Weights of a small transformer language model.
Size: 8 layers, width 384, MLP 512 SwiGLU, 20.5M parameters.
Architecture: RMSNorm before each block, no biases in attention or MLP, normalized queries and keys, capped logits.
Training: a variant of SOAP for these matrices, 613M tokens, 4701 steps.
Each number is 128 + 24 x the weight over its row's rms, rounded and kept within 0 to 255. Layers, rows and columns count from 0. Numbers have three digits each. The size before them is the row's rms in percent of the matrix's.

# layer 5 attention output (transposed), 384x384, rms 0.139, rows 28-54,156-182,283-310, columns 0-127
098:069114115111096108107130120103128142154131100129090147119141158180118120124089125115118126124116127129122089151132133115139157108169134170141166148101137166100127124088131129136162151066121113137136131111126131176096123112148112152123138143154131174135151150137168166105124113133115169142121134174107146148136193073118120157099169187105103097126117137128133128100192109172151142085131
091:142126120133157140145132144103157133129126116101142162107128136089145145087112136110125144094152122153132126160114128105150179151126144102113119168133104155118132114136139131114093118151105120145142167140097132119135112129125128129116148145137112135115136154125138125180153106116131113128131111149117171136117131145152094108117123159126142106108101120166147154139114109121170174135064
090:119152088117162142125178119159133138120126101120130112164145136130136125140125135089087125092074092166142144121128137105150119101177123133119123137168136141117135119147133137126144102136160168148125129181120157128179132162130163130107060117117142142117135145150105132115172107101093139118118107119150112110120091178112144112158117152089129135143118168108112109101114100181154118135155
089:091070124108149134161136108153158137176124123142132120135100190150103120151174174135101133097151152106137102113081082173074108118135121042155113142147134142128127119091127089112134183112133149132137130093124169129129152122122147122135109107105129106117079090139104111105128152153163122166120118133127115105138143132146153084096115127110114070103154122118145141105122087082150123142148
087:114127124109133113127124166107139132148136147168093151125128137110134111119136151157091151108114117143123122120133145137145135129149113122169126123102137164165137200119166151126121105178113152169171117139138115149138153199106152122115151113152139148146150149198167142152131141137138111130129105106130118093138112140125114132097124098105141111146171126100127158111142085083120111115120
094:117111135050185099145132089142144115114096111135159119128136148127136110203087142143167155093164123119156128142171113178110105107137142170153131107135119140106101131181146142147099086124123131114132134094135120136134143136118169145173145124141173135135154098123123088129100110089126123152097103152130127141165091105206147136154125142116138101095143148100144146122161141148120151140118
093:106109116136116190105092134145128106137133129099158135122141134102117122092103176179096108120157086110147090124155120185111122119166073163099105123122115096172124144137114130117166149161131132159146119111147133135156174120123098167113115107073171131125092151117125103149118115141100113106097111116129141117086106139114138110132169082117131128130107144128146145104122138129118143196155
097:135118148111116124092108126084130143106147141136158130114151104170137154155146139177107163144130148176145109118162155131130119133133133116121118093103105140091136108113121136137143122139110155116144111138125104155087135127157111132120134152174067143168133163063169139097135118137097144108128147118093105137110124139140159114121141177133110094161099093110130156131104104127112122093125
097:156113140174118141121086138111150149158103156093118128126144116151132127123111124142161146139149135134121173132124115128116126125166101151110127127122161128148109153112159130169144160128145076114089120137108100123094141164137101135094131143146106143163148097167132132110138088134103128103110109059106103121133119134097119117081073139144116123140124138123130142101137117111128092122122
088:131154133126124099057106147042100137111125118091133116132131135109131124143103084169115111154119113130116182141135108198157157099125119166132094135093153157138150140154104135135148113115135126140150140148168131152145101073116125134142137121102154124116116098122114152149147131115130125132119107180122161121094094163167105151141148155162135131129122140130192099149158114123129102117115
093:110114125135164105135150200103120141152127157134114171155113136120125103141114129130104136086153099112194128130153142146108176120107113122126150121164102167161144142107100111131094109093121120140126135135127106094113116145113112113141109162085119155112160125120111116145099113148131122143138092149154115185185096115118123115133129081133162119129166105100135200152098139119102152105109
097:170136152115097109106138119126108111120136111106144130094093109117139166128122124127148169090134093110110140095071115120139104116127178134111137127131130127090112120157092075113117099119118098089141126106128143088126087108130106186064068122128145116119133149141111174139117114167151093138103140097153096151100184153128122136140124152108119114127108156159098118119157090158129114140102
097:124136162154159107105159137121139165113088100126098115164164147143131127132128136143150118117115173146148152118120069105106126151135134128145144130120137141112135124147128134156111143108105038105134159129088101136163148108156109087160106112108104169113164135132130131158108162091137129145143171173132132121127106109127103151106133145120127163130148143080136105125129169118103097105116
095:099067149111064111124196086108072117154164134159139156160116100126147140146111198150151151137083133081078092170160119177170171184094143097140104177157140128135129122128133148112107144097151175096139171086112116144164151121143093142109100115175098143123112140159174142124092146138163133129107145113106161109160102148141083144092114145101135115164133084151130094131135135119152110123131
103:128154125085135081158139132132098074113143101139093120118107132132133139084123147130131156113160124103144139107144118144161110139146143157161153136107108125118119088088112136137135153189099120153106128120119117126155128132131130105094115149170125063140127113165122115120107140077137127130108137131147107183152178124086099153149144123153127111141163143157122132141114144097126108123150
094:114160177157084124101113171135113124095113154106115124129169134111120122159113095127166097104121136112135122174130117182123144130101161135121158126143118106152146162097152132144119111130103121106144130117086091137089142188129090150127139151054125127114134125102133132131150129130133129109125101141147126170110109101151123110151125117144110122159138104130170120138133094116150131083113
096:116120142145123128082153124138129118070146131144133129181158111133141176118133134157108155140114093151127165102046124130118133141124151115133103120114138141119130129079120117141124118119162096121141141135114131134110145126112173108140127129097108104122075136075148143113122119116152078099121116154118134170147121112137096127164139103135110134126151118120084129149166126139103129123109
084:111101166054116126099076145106125133099157144115142134188098113108159126158120114116121106070122191128170070139147138147134136163109161089115135136116127127125108126155098127126106130117154158121097136140134124142112111121113085115104184141125123123119086109085127153128110114150134151157152120109131140161108147106149142165101137135153184106118083122156118148122130097131160135143131
092:140148107102126127127119105183135102126099121125160145093097124135137170146136134144133142128130133135089115126168135091132082171144104114121157140115091145081080118118118158096154140144170191137114144132154129123154108113137092117146110141099122114137154139128174149128067102132111128143119145126098158152114081136151128094132138132114139162150141145104110106117147196120174121103085
101:145147110140121122105136147106108108089156135126117126125098163125097128138120076145113133133104126156119111154160139151127096131131133121134120108105100171071130133121122121177171156138088102098117114117153123088118117116135101133105136139101129144137089126112157140140084152117124120149111133139133074159113106105154167106127103149180117103131116133140171103135132095137134147125114
091:123105123125098142136148084110094144171123156159162128110166133144151146144132131131108154159117130142138145102133139167130175174095147153131114111118129125123109134067081155125127141124145152136108131136110133093157145116161135137133084111141150108103127115185107177090087150169125124156129135119095117077121080131123139106162138147107171138088175137181110156133151129136142124177146
098:123129147135093104123136115135157152131098123121124093149108113116118166083159126109202158056096125128192117105137132126080139155114151178119163130139137166154129159122099124154166148143105173117038105125107107104129095121122119107120098122122067092157133127127128123149146138106143156125108150090114108096149134126078146135112129143122119121124177120125128122114154163150185143148130
098:133082144099195139118102127185129110168138134124126092130144114123168107110134174104114120096121161134141114154102134118111160155179158154123090163165106126135114107127127116142144152152139144093163143127165104191118123138086113115140109143166116105129100129130136117119150122158131114124162115162133140118135124114071104118129112116088120125138062132083118124129103112080177189143113
096:096089138170165133163082121080173113108147159124112136103103108108147134089100134121105142115132107121126135145149117134168008107139168103167150164126125093179164156150172121094133127104112150160155141141145108123146138144107114108152138100168098136152168160145112124112165113098099137106118092149096138157151098140149131142146141120120124113132166124129121125117138151088146133109135
094:144159098071163096103111090127138117113137146097102153103128123148126151107103134126120104146169111109084095116138151123085143150126127111174141127163141155185148110120126083116141077133126177133102133111112121162118105130103145128118151129117119143139132129112155113138171103146162110128100095131127130119141134176140126179136121128148092135091110130129123153109133170101170158124080
092:142114125157162113115144129127123108168135180108157148118153151136115105181144167128099092166129127096092149194088112102154144136165130159109095132205142161100103156123143146147136141102103107112143124183126165145144164115135182168084150123117123148114102092117139156107094132139095060102111087149175122132119095140119148130133139111130102154115095104139089117125117120140076111162138
100:149144123172105128154083120118134126151074165125160123125104128120108129144102118133118119136182134143103165179136140125146130095133123138099111159136088136131107107150144139125150103081154073144173166094109123123088147124093169168163126118116115120130167097122133157113194104146155135130131132137123130142137130115117141164118144152167098089114117121157152149132172105114131106084135
108:101113119132066138099130103093110130158091116133116143096128160161125142124091121140131089151141133107153111107131124104113131134124106133131144134097137136121104111136132190140131131132104112119112114111153128125134138108132165137141104147148158154114141138106177130144152127107147156155110132197157123161139182105090094121115128116098100111126148127132103138090158145130165104072132
107:132130151135100139171135098142113121135124112113149101123114147126132127092118143134119145125113159127168165169131144106115212106136121132118109162099130129127122156149137131126125138113135115160158163142144101123103114145107129149132137159113082148174151142157164112118157128135130121135117090123099161145120080118143128061040066124097115086128088095168116138151115136104099128167117
107:124158126134133116103151127162136124134147099122131089122139090099103155159099115093095110099126099130084196134122114084138062142153108124101137121152110154124125107092119119108134110147139131143151193167114129054138119137137152119118147117099105106121123156135158160115165095165122143093154141139126151117123075162116106124103111120139110107123120158120097119117112090178109125140139
106:126130125164106126136110104153122116195147129189156084161145136123145131137144149097120125118157156132166110151116082159095127150143127120169148141121143117142136105054142110142150143123116097164145102088136112158111132140126096152143079092155130119153121128117124112117149154133134137135143087128132116106107099146125123122100147117156095062107135121144158125111096144114124145137144
107:090143145170070063162161144116140098122105128121112119114102133119146147147126117134142120066133141134173150118065136156134096108115124127161121117153124123128108140122098107133144143157114112108155081184176115111156133131093137119110141128174097134096137136183119123124137148161115116119108155105141161099102152142132097129148109106150126101097180128118127163105120160104135100124112
111:127159150061141080182111079170145129114148124108149128139146175161172128176081146130159117129154128147159151135115110156125092146148174164116126138153100150113083106159132108134104095123130132121123141088100102133104134102078154137133099138114122129130163091117135084129105139106149122165124096158140144107094142120172124138183071112085100133111150144085149160134116122136135185126126
101:132132128152122096081118098108130128110133091103150122126117121129143110097077172131079105091151101129169098112123110148108125093137120123143130159129116119144146156129076124100169129150111114122165127133127164156108106112179116152113140116086110155132153184116134159127135119123125125126158137094123113125112094158103098120114159123120143116129143126155144180122123136143101166130148
113:153084145099158142093156131129158111090112147158141130113140097159127139144115138157081179118135140109152136096120150125109130111147146118102143093135123100089172137133128143134115129120121100114172111118145109124140122121135131128093086162168112143149138166107143179136095121133098161129132140111107141112123104119086129170134157124097109175130135096106135152110108124172098111151128
105:194120133141115115103136149103154138139162145100113133099120102105143095140129129130153085147104150109170160136102125115150107122144096097137094101154177119085124151187163092122088135093111152151124100179177126149110094127149128127117085146078132125119114101137159165136196176098114109102133120094099105164121109119119117063137128131089136148123135104146140114168193112118152097110161
111:102158118130163101102137123086119120107127133083094129158171097149131161159118104123154090154159126121114152132114129176148103124157066123116133175083118163139128180157182145103140111125119134132127131117130134145112092116119149115103140141127069116149115121096129144110092126119101142114100154185144157142131107180197135119141144146177129152132113137112151105107146107122138119110114
106:118120095113144056146154157139114095129148146109080150162122141102140134145118139107073117071106117103144136104145131102127141167105141137156129135133124157115104127132091141149082154130177130114105176126171139119127143177127122130144146182138121160116151127082103098120106132141132086140117102136158136146174101165130123073168141122104126111116151112112110155126115125089107086091133
111:133157132093130077089141086096080140136129079091132131123141103162150121140130150102136174082130117116155110113108103116146135131124174121124141123150079132119162144142110077105116130105120132127155086114138147130142137139140102168111129133130153109098174134103132140121111126103177056142135132085160105104141157174162075128190094146144122100163127144104142142124129144156142155150152
111:130135148152088120087166115121091119172143070177127139111129129136130126145137126117138109124087167117149105111102156063116163141104145127155128087115133116173163157143071127177111123134100087122148132133133143109140106134095151127140096150083136122130159114152109112100171129105159161156158150151110133180156106100110104145124139142126144115156111149050142097132125149109112132114127
107:117118130103082117167172068103129155132116091181151102174096124124136111142102163157130134165116159114108103169131127148157081135124130157109112132123118145176144154137127103127091157134167127115118125123110115122152128142133121124124122142186153164121124155195157116136140111110114111116112111133144112104160107148133124151115109112151111075202139137134116114142148095088105155107108
111:134154158144162071188120132124088107106129106141128142142117139112149165108104133166147108093123123121169112140145139090146135117108139159139152056132109153142125131103093107088149130174168134113140143122126110168140146148130157130173124132111123110117095135151112127120146127071122132085102140151127138184116182126092134126163106142127109116122152105107134112161106108111094112114118
108:127109169119123113097125173158099095129121147104141149173182120144148139088126132133131106143114130113097138142100134151107099143100147127126103086122192134144133125094123135184102133130125102109130124109106093138131126189111105114111175150139157110160144123117123142165112120095125105125141112107136155155089114096067128123126123142137117141134151109102138155103105088122149164110084
112:140126131131121104108172178094184153116141119090122114165113118122152156085092102098111143145096123138099152165091126147150054110140132127106091124145153139143142128121103118104108156101083124117159103129106137133127130142140151122154159143121132118168070151148155141116084094130199087106102118140120108167179139127112114121129154101123168116127137123123111117075100146180127116098116
115:145113151077113100086128136131106151110153130162115115149088152113138105140148107088163120106108178119174124106152146135161025100129145093121111143120096125119104115112124131094168121129119168119126165197109079089124134128114149091104169157156148087139133112117146136123115099116138123159137095173113146119120113114114135166133126115168141138129083110137120157103153126129159111153146
109:136160144054084149127104119113097108133123136124118137114105121153128136149153133200090131109120123083139117160146090100133127123154108091153127115123097150116097128111103124090162125169138137134093133104147132108117118129120090174140121146121156140118104132113138152103100123125100132162117123123099151188116130130127109122142151115068121162091150136129121102122158172138176102079115
110:152132107154145105104128137092136103131110156131126141124147139137127117119082088150121117126097152184141118167165095124145081127141124097129103117108088121107113115117108089127127131123122108111153152117148107125114111129147117100163126141123105154123129140116113126143126118110140076132130132155116113140103111104100134095111101160138144084132097116114118106144136133134106101122115
110:121127115116123128154144078120115130146093129131124132092138113125136117120127145140117164130116115113149170151160136111090050134140132116131108115137098144112169129115072158157132150126174138141161156127140142128144128151111103090133120065166148146095139129169114159127107175125124076120116147123103152150126083090106100086120133122132116136093161110164127139125144112156135118157122
109:149108112135067109141138100132133118130107119140113101139150134154137157109121167122160175112129104132121105090120106103124109149133146143110171131127099146149115117166109129151162090087135132104096093132133092133139151124095142120105114095124092145160127119125100108118134146140097182128124133137126121115114130125122154135144110138140100131083135118138141168101163162112129140169121
107:134078113147157144107101127162124157115158098107130124084173155120154145113133148123114118173124118122124104132097114122139188140122059143112141187131163093121107109102099160093119112152160120099153140173116127153140139083125137122099128130139127142119093136142168145124132126178121145147118100122092142133133170129085108151125083156099151142135126142112198162152110133108157177159126
109:149107123184150132102153095127118148086098123138127113143114123094159135143166125128089147137133147163150153088140112151140058138145107134136113157072149143136090136093147119101191102090179150088123118146164140124143157164127106070123145113136133148114168113121127120139131159085120145132133069147177156145115137168113113131145144123118132109121162174084124111144109130092107156116145
105:136104125107146100099150110072103120170150139109109117102097144109136126147116105122131134162144120124114126136156126106085134133139152140129135139166120140120163145107119067135133124111121162132129143123110107148078109163102163118161118113117113126136147133120155109152165102104128132144127132106145144136151154135153146161129139138155145130100114168141132122082115143132159146097124
111:151135119129117120108139127121105157165131140120115142069119135141123109164121160140094144116134120134169115140131119146132114167094121158126070123128129184153151128133132119103120168135098095134120101167118120151127104134107149153137129182089097132129106135144137165144151125137133131128134155117165107131113076130138087150135122142165125115163099104120109126120125129148102105129140
110:129149150164095115143140109188146127194119103136103114176128097106104132144148110130176088150162169154122118138156147160135127137150130144098137121203138133133085109117122112123166122126147112131191099089104103117117122102120136141109086104117118103122152128130117125142183120134130155144110124111132147166137128109104163201126127138153070146113124123103146161126170082105142113097146
097:126126130100136131072140132124107166099157118124121154116117145126172130156144093158152102095133137157127160120126103079156157178153087146129152145154126146064132126180137114112130169128106122142142119101151143122124120155116109152130085100176142134114099136125087103159141118138128127138118149139121149122101128137119183118133133150167106102127136117120135159152169146121147118097201
095:145133114112178103139124176193162111066129131151113137107116067102149079129178142147131133106127129157113125127095122140150073141118123110119090124142122105162183131162115101105144147185162178145116136138167145114147135136096166137098138124113109112110107098134115091142107157128091109092162141092129119097091079160139120115139082154139130139129148121093152119170059134086121134149133
088:103101100132096123123090175132131106139148148183126120134147083167109146160127123144123108162111104121112137116115102145132147142128141145105142101161170128112114122145102129109104173109130149106116075117136119159177138101103155129126105138130136143101105138071088115136108135151138137117166175150192096114143137122083142110164138144119155147135189117103126122136126154129144102107087
092:160131121109140128163107130110129155129118170097091134130096161101104112111135140118128145146145190153148098109110134174121168129090133105147156100117137109111111178124139145122098134131124126119123072077113085187149087134120092173127142129139144138117116093090113125095088140127139136140108144131099126146118173101157157110164116128132139136146118089116176140117167122077122164129150
093:147184117124125131104127148056101133084143104098158168121140103139139138099140101163129123165132109163114162111146157110161204102135083166121129108129096120138119181194107134150107101142104116099110150171131106117126088115159142134139140123120115112120145099113131167139133072112125159095111132129127100182153107108169163147154141150142132137142155154142105130165145152164099122119121
097:131128083142129177122092114130125135162169122129149127126164136130097149118146126108159143169127130116115108164125135090090015148132135090091105146109126105108097088140118142144113154102126112135112184086130151122054136115136105134130117134135124109132132104091119127081134118123107151129121123171121148162154123107147177135135127161097161148163110111148110124133130139134133112094151
097:131120104170102164072121151097098117137116149170132146136129096119122120093158163121120116096096105120117140132117133106155093091074089133091127120121198084139171137127142133128121122148104119132126117148115133093162109170162101077137136105129110139084106165108144169146164145158115142123155148126138112109100115136102130111093120122134125136181115123158114094148123100143132075123117
095:153136126116125100168152139159166122125119178153059142167141094150130127157149106133158128119114144143093116161114133121115000134120191142109096109124116122138162108127168099154121131123126127138109123142151119130130167129112154104110112156144128125140154094134111077134145142122152118108151140167144121161130149147116113097133115133131122129119126148127119086140132109132162087107117
091:140191140147128144162126124102099135176150131121133132125141144131147117116143140070137074104172095113087151111142107149094077096091150142148087166127131129145132104110127111145142156112150137122110120129109163129144121111130142123127111098129126109087133080169102093140127164107171126125094116154159118108151130113178114153165117100115124151094107132125152120125167139090138144117149
094:103113087112151116145137116159091128110087128161120087125132147137107186159131132100104146105129118168151043145160089076102100103123179109132106106119104137150137112111097149100124150158139129113136153088119163124137156141104162148134143102169141127087135159106125130126103092140108140141154135170123164126118132128142149141140127132150131133132134147135116104140112132103150179143111
094:184126128109111162157088127152153115139130091172136098144099141127137092106152149121131160087120127097105118092141123063093166153122111104132133075177155105141105097121119139140112162137146148127115115132102138105105143125121157148115123147154121152136139149130149104112134131158152117099145121097125106136153134066098116114125162149097120110137124128140123158070133131091077130151143
099:166151124147121133106112095147156158109111113120142119102148117146126146114127147134141117180123125133109098156124117147131099124151146109154137128152132107101143141140139124139135115159095111161143124128081127148123166077154131136128112095190114090156095169153143159151140152111100163146132117115127133037080136100140141157129110135127092139142113135158144104135144138137098178187110
091:114091128131141157165141151146189134113110147121135120130127182126094115126132110153089057189104121137120153141179126119137074118150072131124127117106154146165114141134136183153119138107141131134115153144140098150111145136096145099151134145092101143147078123156158090157146123118110188128103103184114121127122074058130098125126135116151140152088147066124115134139096141101109139103134
098:099158092120147136162115141103163113089142176084157123147106100111108115101139132121130129136143116129096088114147146141127143143125119145121126184119110104123137119113157134093117163131152136132126114115144127149112124108154132117112125139140145115146114149121167138165111110158082143108112098093132116097093149161145112091130144107159109105132144114157129164138132134153131106143137
090:154151120154156165131112201119114116135128112110133139104131110122093148112146063126130098111124132160166131108116145086091160106202124097133142122129141143083086131133124153107167102135110107098111097151141147156070122116111115106159122108084126128109106096093093135123120107131130118121141129136108115143092151146108182125168158119136146159075134114096127173128113153100105095132125
096:129102104175113192108100136109129149140137174100121142139111150117153116133107126089106123119115122151127141124152110153075111136123136086089091106159120127145118121161177156137108145111132122134132142119160143116120130076119126123096122120138118158088159138144140148149108088194141118109132133114097117088145081162154136137090116115093123133130143110133145149146144145125131141149130
091:097083120110114140145148104093142147138105084174136114130074149129126114121145142143140146155160134123144132120150127098170086114157113134152152121088120154103151149133147126092143112131125140147126112161135148114171141082165161130129118110142111145151156143151129111082134134128120087139130185122139117102170165165130158157130130113095132091123123137125128154134127161168117100148165
092:129116126133096156145116148156137131145149117103112154113101124097147101134112149166174144117126179113150108093171170117115179127146110177148151138134099131138110167128177151119152122126123127134096135129150130119140117123126130165111114139145132175092175112135122107132164169147090156174118116128133090088142137145121138118121104141124060162127113129159131138148123185077136156158152
097:116134071182122140118110105091133105125086125110115107107134079146113181119106138156110155182135076143073139117085107174105166125127118128104124126147159115102130165114143121134103108131139143114120092114132158127151129148127098132131076103107138143149163135169109130139133141105128124093098113116120102117135122158124144108148124155069085144128109138088148127141121105107099136133090
097:116105113155122162083152155130124094111128123140102151145178119119122079122127141115134107123155103127153150079141148175114081142153139153088124115098130147121158174145127120157103145112143071116134132144108138122096142154162165137127124102151102106139127151130112106175163180103137148116125129137130089065134147151148166113121113135139108105112119101158109154151130045135078161153162
098:101114176102125146166116146167114145150089145115126093115132131135133142125146164118130134131146117112125141096083141111127191144118128166130170158140138117169135161151112192098106109134152142157102089142119165136142104106105161126121106105150164107114141144111127145108146132135150174122123124090133157117154135137136134121089145136110142184115150109090112141123083152107132126128130
098:117142119098118134136120184144152124133168097068144123136085143118114169154113095152159129104118132133114106107097123102120227113097098119138131105129150149128149126165154110095122124124151130103114154127141092122119110127113142154090147189128100139151108148088150101122124064128145154097139108133141123134158143135116182135077150137139104124128099148069147128130106108122116125089121
094:088163111137222162112122161122103134140159116084134179144157146116121099153116089148075111137116164087110139144113120119119140155141144088136108176162107079109124125104118125108100120152129113156162152124151133138107162131154123155115129164122194095130120117154164133087130117149141076109140126157141131104100126150128093100153118107113142144102105162131142154126091120136115109117141
092:121223141127100144155111100110142114123147137078129122132088127139139136156133097110198126110145116143139112099158105115110172112141137133152143127122109130171120159168142122155133143144104142203108127137164128149144152144134112139107159084142093111120158109110114112132111115114159145088129111099127124091114109131139181127105178071158130127124180096182104118118097150176095077129104
093:121174126105099100156115149121138125163120125139165118118116158141096099119129118122171118134149146088166111125112111126135060114135144106116120109143126117101117112149057163133125151161115101123136114123125123138143090117107194188137113135089124121121073141124140140143124140117182084144119150132129141066100121081118130132127146129149127157114088116161117162148123091166149092114108
094:117135151192116118161108130179119145125119108164138078155146130141099119118129143164153136125105146164152131114121101139167110147146133112123113111121136126107085120118134172132098158125148081118150115143105130095134139123135091105101124108136137168133115154155092131088123176121113107149109118115133144144105128096154140114142129081119146167162159146079140153104138071126082152119158
094:139133102123112131141104133132135149097139099148146069156157105132137152102149076131176130114104123130113130092109140107110164119140135141128175114099121089136096108157088094151137093123126151163109159082147131101128112129122112126142142120157143113133141148105135101138141105112139165152145128136093119094155179132124160117165148162065123155118132135107140096130123148098142140124092
097:118133133076145155118115118085096108095137134120120143107125121118119143103097176171095147141121102079162147078160130101132101124140133068150141115072151125107195130109120131143127124148113198138071120162158143137136139128130067100084116137135106127116101128139126139134044126078123115128177119148127110078112157150146148105109118112125167131119156140117126108158095144135104155118112
# layer 5 attention value, 128x384, rms 0.189, rows 28-54, columns 0-127
102:113091134147162190134125107111143115089159126119108155180128099162131167145132139138122075141144099133102148102092146161096116151102139126134133136103109106101093147129123129111105120131146153112120065098123151170149105159143130107154102111137156118127124111164158138148171148164137137104114092135122146119167097082149167124128127107151133128136146133160150115147136059159129144147166
096:149098135130158130095136133143147144110134125138122125130132120136140107167128166150154122162122127146088106159110124168132135106117088130068182089113121087169155106129120083110125127120115156144128137107137155113115153114125121101113153105145114119114202101144160143137150138148126121150139161089129126078133163163132123141158166111126134138136164104077171142112129120170097116065146
093:104126145132138157130140158124164110134156117136154124123126116126172108120111084102136161125109144153149089101116110158121117116134155120116102139114083137124145112132143130082159139125132104141156147139177144112129142131148107157136132165100114120132113094153147092145144116167143156147134136168100115093112084116154128116157113115144131130128133098134180144127163130137060103111095
093:149089178097159178170108150114132121113132127131150129163135146163113121094119133102156082147143144067168118078159115093136090150137141117113152143136137113130119149096153181157132108150117144129157110162095100124137114132099125097126144124143137124145170143122134128157102130109105093169145120089106156168160127118121164081128109133084122150166159131104088144150100104142146161124113
098:124128097114119121125101155120115137162103200115145151137125174132157138127136066122094160146141150130128115094127164116147092124118120107105137129141097144130093145082151159103116102175161146107153135159123092174120128109125088104081116078093153140142125100141142118131139139124119153139125169165148111116143129073066167076116144117107107125109087094120144149124131111108171112115113
104:130138105161125113115115163131146133176127090140111168114112146111107131110091159161111137116142129140101123110158125164138114154127128115125167115119116142119071087143115108144165130149168120136161162134089134107135098104122109156120097135135176118147091086129105113078140113195157110172135141140123139203132108116143140141131172155145146131077132123154087130118114136145131155129144
095:079139127140192151172166153159148115131138144139102121111131108103147111096170128102158095151153137146075125121121170127109132125107147100150137130132130092136165120121138174162131136141141135162124146137069136163115167127152147099162118125157145114123101135141152126107109167092131145127115135171124133091140127124124086142115095158161154120140111161133131123093140126132077139110156
100:143114188145142128088153134170121107130145155133117143132142144150170122102138128148142137162087136158097070176177164150140159133143107112130105134133111089093114144135121129079095118145122131153101110165202122101142159119120098136151118151116128114126119121147082061098161148111094127099115137129120120138143144153143120028110131134101148138105156134195119098114098153132126159147116
095:109177156135127123102135095110108154152119142153154113124142125130130123149141160149120147124133134124126134138135135138115141116126121147088159129119115106117125141098123141144115115144118092088114164138134099143132137129092171074153113081142143107127121151098152112161118104124115129096126125156142102125115192140135145147125093091129093180124062176103146157110163139125113133076108
101:080100114125110075115146177150096110150122132133131152134097115092105121149111166092134118113114089171165142159098100132074098130117131141124114125145124150087146093129154105153094098146139137105136161153140119152135128130136141155094137111104182132114119113126139077111137097112114106158115113135144151094136100077123125177124140138146143137084065130135120113142121126152121136122132
100:125159093094155150173125109092151137113110151129166109160112135132160107165189143122151183136162087150112103105108151124115110118136120115137172157134098124199100112116131105167125125110137124143089168137074124125132135141118107152095119098074112176135094137124131159121117116165101097135097142138131147079046116083114115146116125165133153153157171121122114096168178124128168124095106
099:104144155137130168132132155159104107102082120130171117150119116161172155123110099161124113119128104123143145110130165131134104125145100124069139135164103120133138152098139105134119120178128129141080105151149157120126107118132150122138134101088156133112108145052164114110123172183126166135109126139124148130094123090172112152114143119109133111098162127078109154127167134150103082162136
104:123179141129129127110115123169159119095130166145146101136107141104134142112120127112121155103159111144099159133151106126136144131141117154132139127143145152121076148142205136132149115092161144085111113171111097126133186124149117154114153180143124149145131138162110149124130126150156077141109125148088177100099141129115154104110131139156093135138166123154096157130131130145155074162166
097:105115131135137115079120151154116157078138126135134142131157150110136128198145125136129144113164164125137087107108142136103127160141151098102133118131133131125134135122140072143118119160130091126163137110142104111145162129129141137111156154125123163150135149108127107154106114103152139134145145111156117116135141117133138124104165101131083185124146176126114138138078122146157160122133
105:194108132115125166126151121152153131128126070119138133148131168111144111109149135109151140178146145156106172144106130105131109157137112096147164161117119108141124143146116144173102120105172143149134084098086184120152079146136141113117097109100118148110159141113146183165128159120134100119132142104126100162161140115142082118114152106140108099137113132107098123155133135099211135132120
098:132146117129125111126115129070102118123122114134136115125108087121092082169128166204115155138092147124135133163136109121138105136128112136142156110149147141162114114134078104124160121172117127095118157112113098121178132118104149093094132087088142116140106121137121137084145112107140108133103123173118140126106116122159124148114174158119090159132128140136140147134140091122125191103166
098:114121105126077139122106102096105134203076132128124110184117150171100104140128119119144106149110141133093125123151169090102134144128132137173123115110149113116139136140124092148123114111138127150098150130152132100098107131117130134123145111114144128112161140139104166107125141125114165141171120121126130130104098126094140135186149135124130157112156157163161123135105130151112115134155
098:090137138106160086133147131089183109106150155109131127162123165121102123111079109141160112058120117122107108135122158097153102142124112125085119139116168172131079128139124124135131147126140152136110145109144139162124110128140137153141166136151155128113079124137132133118131141107121079080107115132176099128119112139170086138180154120145101123116149135152153130149115183108101144145140
099:145138135123143101127135106122119142154142094125152140175154141049123114098106135137128069146141132128085139123187143142113125142131190148131126122196154184113106099117134105126078153120128129107090114131142118126134114130104116130120109123126101094115179102088129136142143181134126082168134133104144113139145128155124123118133093118124096085176078112066107158101133124137132160112124
105:111176121160126153099124057150103113105156172135139140140132117188142120126127130101141100091156134131081112112135114146146141117118127116152111128126126104129122130099110105144128113154144150155097123143091127116147150123114173130095153087125089109124122121080169070148113124160108114111119126080146113121122152157154145144159114154120116166115132138146130107127135087132096103137065
096:129072146129130180114157124123132112171058096139118132149151121157062114156113077094155136139140144112142119138094105138120091152133128118132161095141163154099097183098145147094124122076111045114109140135144196089112048118125115089143108126141104124126129106039134079142126121163173125137139097124144120145139115147140118144148116111142115165151130074113135156118120174149191097134154
098:128069130140152106100150100121176117104155149129127140159138137112159129073163123147129139139140116125134165160124127132115109109108134108113147142148148099162109111129146125075086149089117128124154128127122094163140044124172125136152080107092121144112133135130155162139141149140135137130114112153108148146127159140210091146104188126100154142153157087137103116123081132127112107113124
100:111131108119128142134112147159113136143148124113149114104121140123112145151117151150122141171135144141153096147105165162132119127108112116102137128096118085158173126137142155128153084065147174156119071102111155144110101115128117126125143135114116159127091150130081171125135139090119160143093171152127122171131123182114096071122131140121101102091115112116138127133116177160099184142154
096:108117107114166087125122112143101142128129160131146158121131152143146135119109113147138078098206170166136146090117110101119133146135109130116116119147085136151138148123112129111116110139132110129133199112104129134126125118145067130130125139151189114150137185156107116149122091176100117168110113150119150123133134136128135139109085141100105130130110067130116140120169111116147177125209
094:136132104145138115099132184099145130083156136135173135095143131103099112131124202127137127110084113127138078109150090105153120124109154121129139152060110161119098145162129115138115089160122154164135134176120161090112113111141108070122138091139142110154129123118145132111091130186169093136109115178087144114123086127098071086130120151116117124140118145107135068121120086115174151122070
099:103149128131117105133137120158160127128119111107113112127113114111136112145150155110115067150119128114105169163139121128154164112127096132131169117106116115093119106102139105144156110137208105127136111127148140108103202134122118134131135120163167129148139130130120115105029129161104133149162142118096124146135091143151157136134136105146161141127125138159157153119108132168136093109149
102:158136087126127165148141165175151143144103149146156150085136099182134118148124168172108116130094148130101086143122074127124115117127117153122101141133123141086144137151140140160121168113120108110120141099092084147107107127135131124054103139115134128120127131116134114135129143139167155140151148134161182126113154122150150109139144101145114123136115136159137098105133112130081187153135